Each number is 128 + 24 x the weight over its row's rms, rounded and kept within 0 to 255. Layers, rows and columns count from 0. The size above them is the row's rms in percent of the matrix's.

# layer 4 MLP up, 768x256, rms 0.0652, rows 181-193, columns 0-127
size [ 99  99 101  91  97  98 109 109  94 107 111  98  95]
[[117 127 118 133 132  90 171 111 135 146 102  91 149 108 117 123 140 163 130 117 158 107 146 147 117 116 172 140 126  99  97 117 119 126 141 125 107 174 146 162 124 111  78 148 183 118 112 139 177 131 131 139 152 131 106 113 127 139 158 152 117 152 170 161 118 171  81 138 179 119  97 114 122 110 139 135  80  75 127 124 146 117 158 132 105 120 128 118 101  90 165  86 127 119 120 119 129 132 130 153 134  79 110 114 124 143 126 140 122 160 101 155 148 152  90 129 129 112 126 142 153 157 171  97  74 120 145 116]
 [167 162 127 118  89 154  78 138 140 118 116 107 117 151 137 143 100 128  97 147 126 147 111 148 104 145 117 131 168 150 111  76 152 150 115 133 119 112  72 134 127 135 136 175 124 143 136 136 120 130  85 145 143 135  63 104 137 108 106 172  81 119 134 142 107 140 100 164 129 138 124 122  80  89 156 146 138 109 111 132 107 122 102  68 163 140 128 130 101 119  98 146 102 133 112 154 146 116 179 124 131 105 113 135 128 117 119 157 118 118 162 142 122 124 122 100  85 113 128 169 138 135 125 126 141 103 124  93]
 [134 112 146 118 107 121 108  96 127 128 141 119 132 115 141 105 125 138 156 139 123 115 101 104 178 143 120  59 123  81 121  93 130 100 145 165  82 142 143 166 142 155 129 142 130  94 100 149 128  89 133 154 126  74 144 137 134 109  88 156 104 127  97 116 118 107 117 179 143 120 128 138 149  67 134 107 116 144 114 133 159 162 135 110 137 125 176 123 141 131 125 161 157 142 130 102 127 108 168 128 156 181 124 137 172 152 142 102  86 131 126 117  95 159 125 127 135 121 121  86 152 131 156 141  89 109 141 140]
 [139 159 130 155 147 134 135 174 178 167 157 122 123 144 104 108 114 140 115 137  99 112 155 137 162 128 155 122 135 123 146 107 101 109 132 122 125 125 105 119 118 120 103 132 142  84 137 111 136 137 137 135  64 106  98 139 169 138 130 120 106 121 119 117 171 127 152 110 131  95 140 130 100 116 120 134 161 123 104  82 116 128 110 166 130 147  95 108 155 135 151 124 120 129 114  85 135 152 172 128 121  98  96 151 109 164 115 150 113  96 105 116 182  89 139 116 130 146 127  94 125 113 207 118  57 159 137 133]
 [139 157 129 128 128 124 113 112 121 147 155  99 107 119 106 137 149 162 150 160 133 134 144 150 148 136 150 101 151 100 128  83 137 165 160 158  91 137  93 103 132 163 144 164 137 123 117  85 128 149 106 149 159 143 114 104 113 108 134 122 119 132 143 133 140 106 140 117 139 145 139 149  98  89 152 152 111 111 129 121 162 106 131 148 162 130 128  99 146  94 138 127 117 132 134 129 105 129 135 125 153 199  55 162  80 117 133 173 117 130 144 126 102  66 137 116 116 119 108 135 123 150 149 144 102  86 117 145]
 [103 139 119 150 130 149 141  90 143 116 142 129 108 139 100 117 136 181 107 173 117 128 128 156 160 190 117 118 150 135  91 154  97 131 117 143 114 156 134 128 129 126 126  87 138 111 125  98 130  83 138 112 159 113 129 115 110 124 125 124 149 122 148 158 129 129 140 107 118 109 130 126 142 128 154 126 158 145 166 103 117 128  54 102 165 139 114 155 131 150 175 150 156 125 103  88 157 129 136 138 101 115 101 130 126 125 101  99 107 134 156 145 117 134 124 106 137 133 124 170  75 141 138 125 140 165 148 153]
 [ 68 132  81 111 142 127 172 122 105 144 128  92 114  95  93 134 129 143 129  98 119  99 158 123 105 122 161 124  97 140 128  95 136 101 137 113 140 120 161 140 137 126  91 116 172 130 144 144 135 120 102  95 161 123  89 134 131 134 130  86  79 110  79 125 131 162 133 154 154 160 186 166 116 117 152 129 113 142 131 162 126 143 116 138 175  92 156  96 128 120 106 144 149 109 136 133  83 129 100 151 140  70 143 127 142 142 109 125 112  97 112 127 163 140  96 155 130 131 114 159 102 142 126 125 161 173 146  93]
 [ 98 137 118 129 116 121 112 146 137 130 115 137 117  99 108 165 119 123 112 131 153 126 178 124 117  97 165 135 149  92 121 160 116 110 119 141 127 123  96  88 103 119 101 123 170 137 151 100 134 153 136  79 137 126 178 108 197 133 161 145 124 109 105 101 119 144 115 183 117 162 131 152 143 120 135 150  94 108  81 132  90  93 101  92 138 123 149 111 120 108 156  93 161 107 141 118 144 145 135 159 132  67 117 108 161 126 117 150 124  86 112 145 112 105 103 140 107 119 147 156 128 129  93 117 106 117 167 144]
 [ 94  81 127 152 119 121 112 130 105 160  98 107 151  99 156 112 156 127 157 114 167 147 135 121 116 139 126 117 136 129 152 141 153 126 120 154 128 125 107 123 135 143 128 119 129 132 108 141 137  78 130  69 174 140  83 138 103 121 127 135 144 117  95 143 129 106 115 131 170  85 138 160 125 117 141 145 143 139 127 108 131 129 132 108  89 139 186 144  92 109 160 148 135 124 153 127 143 105 174 140  98 116 107 139 114 140 136 133  69 114 144 120 180 168 140 116 114 111 105 126 167 122 146 128 138 129 139 111]
 [155 130 136 104 152 164 134 123 135 131 117  78 144 134 134 168 114 167 126 132 162 127 186 123 151 148 124 131 133 110 106  95 100 158 117 121 136 114  63 139 140 127  94 118 148 123 139 134 112 110 130 138 149 100 138 154 149 105 123 154 142  78 138 106 166 140 108 119 115 175 117 115 125 118 130 135 107 151 134 111 108 139 105 148 119 126 151 102 122 121 126 123 117  98 123  85 116 112 127 147 151 152 144 149 127 106 116  94 105 133 113 164 139 122 182 115 141 128 113 106 101 120 110 155 133 137 160 134]
 [127  94  99 142 156 125 166 137 153 125 137 137 112 119 145 116 118 131 110 177 114 130 115 174 158 169 144 118 134 120 132 134 147 102 128 174  89 145  92 102 139 113  97 146 105 150 153 113  75  66 132 164 109 145  90 139 123 110 157 153 121 106 127 126 135 174 128 152 155 156 155 134  92 141 133 129 127 125 101 123 176 153  89 146 147 157 169 120 155  86 125 118 131 155 142 159  95  87 114 115 150 151  87 147 102  89 146 144  62 131 112 146 139 129 153 144  97 167 133 122 145 155 101 132 141 160 131 115]
 [109 117 123 166 129 124  84  64  71 153  91  94 104 105 100 112 145 115 120 146 120 105 134 179 120 124 109  85 146 134 140 115 105 114 145 144 116 105 139 107 156 130 143 105 148 111 140 108 132 145 135 125 140 133 160 155 152  96  76  89 134 135 109 141  80 142 116 100 154  80  94 191 144 145 149 104 164 159  85 130 118 146 150 121 128 166 140 135 124 106 130 177 128 115 143 102 174 140 130 132 166 132 106 156 124 129 178 129  91  95 130 143 131 162 123 132 118 127 109 140 148 146 153  78 132 139 139 111]
 [118 147  94 142 138 131 107 129 124 122  89 153 109 172 168 153 128 145 143 138 177  85 158 124 166 109 114 143 134 107 120 143 127 165 161 165 115 146 133 120  93 137  99 128 144 107 127 155 137  71 125 105 121  92 111 121 139 174 147 114  91 105 157 110 152 160  88 152 104 121 137 124 115  82 111 155 143 120 114 105 169 101  92 128 173 155 115  96 156 135 133 142 127 128 130 113 129 115 109 176 131 135 153 151 123 125 169  84 124 149 145 149 116 132 125 156 123 167 137 102 144  98 128 126 114 124 125 123]]
# layer 4 MLP down (transposed), 768x256, rms 0.0592, rows 181-192, columns 0-127
size [101  95 101  89  98 100 108 107  97 111 107  97]
[[ 97 135 123  57 100 130 135 146 141 120 136 133  73 121  95 120 101 100  89 108 161 135 132 112 162 156 114 122 109 144 130 131 110 149 158 185 131 112 171 150 132 158 182 133 129 110 142 146  93 156 111  87 114 126 142 111 142 132 135 152 109 111 138 134 139 111  85 139  79 120 106 141 110  97 113 122 133 120 129 113 152 162 111 142 121 148 141 118 120 152 109 134 145 116 107 107 112 131 155  90 119 133 154 102 170 123 140 131 115 118 104 129 111 129 103  87 140 144 124  76 108 101 138 129 112 148 182 103]
 [127 149 127  78 120 164  65 147 147 137 112 124 151 118 108 104 120 130 118 143 150 205 105 103 118 118 142 153 118 118 158 138 131 144  99 133 137 118  94 142 146 154 147 160 113 103 155 145  89 116 123 137 108 157 114 140 136 127 111 168 116 127 106 113 128 102 114 145 112 111  97 116 101  92 137 173 125 140 120 151 119  80 104  79 159 125 134 101 153 164 124 145 125 125 115 187 111 143 139 136 103 144 114 170 114 137 142 134 108 114 107 115 154 126 151 106 143 160 136 155 153 107 129 104 105 137 137  63]
 [106 137  70  95 133 135 152 108 170 143 137 105 135 148 161 119 134 143 110 162 165 149 104 126 108 115 113  98  94 124 144 156 136 109 140 103 163 167 136 123 126 115  96 168 122 148 127 154 118 136 139 147 131 116 115 153 116 109 159 126 115  91 138 137 122 160 129 152  94 162 128 123  90  60  94 137 135 128 133 118 167 143 139 119 133 140 104 136 179 128 126  99 160  82 121 150 130 125 135 127 147 141 115 149 146 138 102 121 152 162 129 124 131 158 117  84 132 103  99 131 159 107 121  93 112 102  86 136]
 [130 161 115  89 140 127 111 110 104 126 108 114  84 116 131 140 101 108 151  85 127 124 117 127 127 137 107 177  60 137 170 145 165 132 113 141 128 144 145 103 128 155 150 156 101 137 127 145 116 176 127 148 102 133 129 139 154 121  97 149 148 154 131  97 135 132 140 106 155 136 130 126 109 136  96 123 130 135 119  91 116 179 143  73 141 116 133 128  84 123 113 103 113 128 127 149 133 149  99 135 140 150  94 131 118 120 128 120 161 150 151 163 113 166  94  99 131 107 138 174 132 137 122 148 158 109  76 139]
 [129 185 146 117 141  88 103 147 127 130 154 162 148 125 129 115 130 132 121 172  89 116  93 137 143 117 109 187 119 117 146 118 141 164 168 132 101  86 131 113 136 151 138 138 130 126  84 109 126 161 141 110 137 146 109 120 108 157 106 107 118 121  93 117 131 136 112 111 110 120 117 121 104 109  82 130 138 112 101 142  89 141 115  92 128 147  93 113 154 168 152 134 151 139 107  80 103 123 124 164 137 174 117 121 111 150 158 160 106 114 143 114 123  88  95  97 149 112 151 121 148 124 143 154 115 114  84 119]
 [101 153 168 111 138  91 144 134 113 105 162 139 144 149 182 114 128  71 143 105 127 128 112 113 112 146 151 126  98 124 117 127 159 155 155 136 165  88 122 118 157 120 132 118  89 113  79 135 135  94  85 152 137 117 106  96 129 110 144 107 141 131 164 117  97 165  82 117 119 108 143 149 129 181 156 120 135  62 127  93 112 151 129 114 115 117 160 180 112 148 138 111  76 116 111  79 103 150  70 131 110  81 119  92 114 120  98 139 143 118 137 141 104 106 142 120 161  89 112 116 138 136 134 130 123 143 149 124]
 [120 148 139 145 104 154 128 149 133 125 112 131 171 102 160 158 128 154 126 135 125 101 167 155 113  89 124 167 125 122 161 115  90 126  95 105 140 191 134 141 105 143 100 147 136 101 121 127 112 158 108 154 153 175 124 160 154 107 108 113  74 155 149  69  76 154 123  91 119 133 162 135 153  90  99 123  94 106 108 154 112 112  95 165 144 100  88 129 117 118  95 178 152 141 144 129  98  66 130 121 127 139 119 155 146 140 122 152 152 119 116 118 144  96 159 118 136 172  98 138  85 145 125 162 144 109 150 140]
 [137 134 107 124  92 175 132 113 104  95 151 180 191  93 113 138 126 140  92 113  95 158 151  99 131 147  98 127 144 111 121 136  81 128 141  95 130 105 106 140  90 116 178 151 128 137 152 125 158 158 116 145 134 137 160 116 101 140 136  93 121 128 152 156 130 138  84 130 104 135  90 121 119 146 111 141 160 118 100 114 121 127 153 128 135  87 109 139 160 117 143 104 140 153 122  82 114 142 109 152  88 162  86 162 114 131 116 134 127 104 139 121  78 140 120 130  99 114  85 104 110 153 150 141 101 111 147 142]
 [103 107 167 137 139 128 129 109 119 113 164 119 121 140 129 110 106 160 161 123 142 127 103 146 125 125 150 138 106 116 118 148 177 111 133 124 141 134 136 120 133 129 113 111 145 167 105 109 143 131  92 117 147 150 131 168 114 153 119 137 130 126 169 111 125  84  90 124 132  85  90 151 141 155 121 102 149 113 167 131 120 134 161  83 117 125 141 138 105 138  93 145  82 125 145 125 146 182 108  89 149 129 155 125 135 105  49 104  97 119 122 102 111 120  91 153 133 108  84 115 123 133 152 134 151 108  99 126]
 [117 103 137 128 143 114 122 150 147 130  93 159 123 139 138 128 134 140 147  98 132 140 130  86 119  78 108 130 143 113 141 130 124 134 134 188 129  91 125 116 162  87 116  98 145 134 134  73 159 106 106 135 133  85 135 144 108 159 128 152 122 127 156  95 161 162  96  95 135 137 107 108 135 112 120 173 107  96 131 127 110 141  95 148 105 148 170 120 107 161  97 145 109 160 155 100 130 126  91 165 106 133 157 126 130 130 114  99 127 165 131 166 179  77 156 103 154 129 131 109  76 108 101 113 117 108 157 145]
 [135  75  98 112 140 135 118 121 103 140 111 131  99 137 142 138 129 171 135 185 119 151  96 118  89 134 120 101 156 125 149 164  97 102 126 133 136 133  79 110 164 108 114 172 100 151 112 135 114 133 113 128 144 147 122 134  82  96 166 117 116 137 114 120 136 126 165 150 116  94 112  98 133 156 111 140 133 121 129 108 106 115 146 147 134 162 120 103 172 115 160 128 121 124 123 131  96  95 122  87 131 135 151 145 190 131 111 149 114 149  87 166 123 155 162 139 116 135 134 161 122 130 113 104 115 146 105 144]
 [ 83  88  96  98 115 105  97 144 113 139 135 103 117 144 168 125 136 110 128 170 133 158 117 113 103  96 143 130 121 134 162 131 113 168 153 136 136 108 176 134 148 110 128 120 156 149 116 127 140 155 120 125 114 107 108 109 153 148 159 103 116 137 132 119 142  95 123 115  96 138 139 128 108 152 149  97 189 138 141  60  65 106 200 129 105 149 172  88 162 139 149  85 154 142 101 136 124  99 130  92 147 133 111  99 147 113 136 130 136 195 143 152 124 113 139 145 136 125 133 111  87  93 129 152 105  72  93  83]]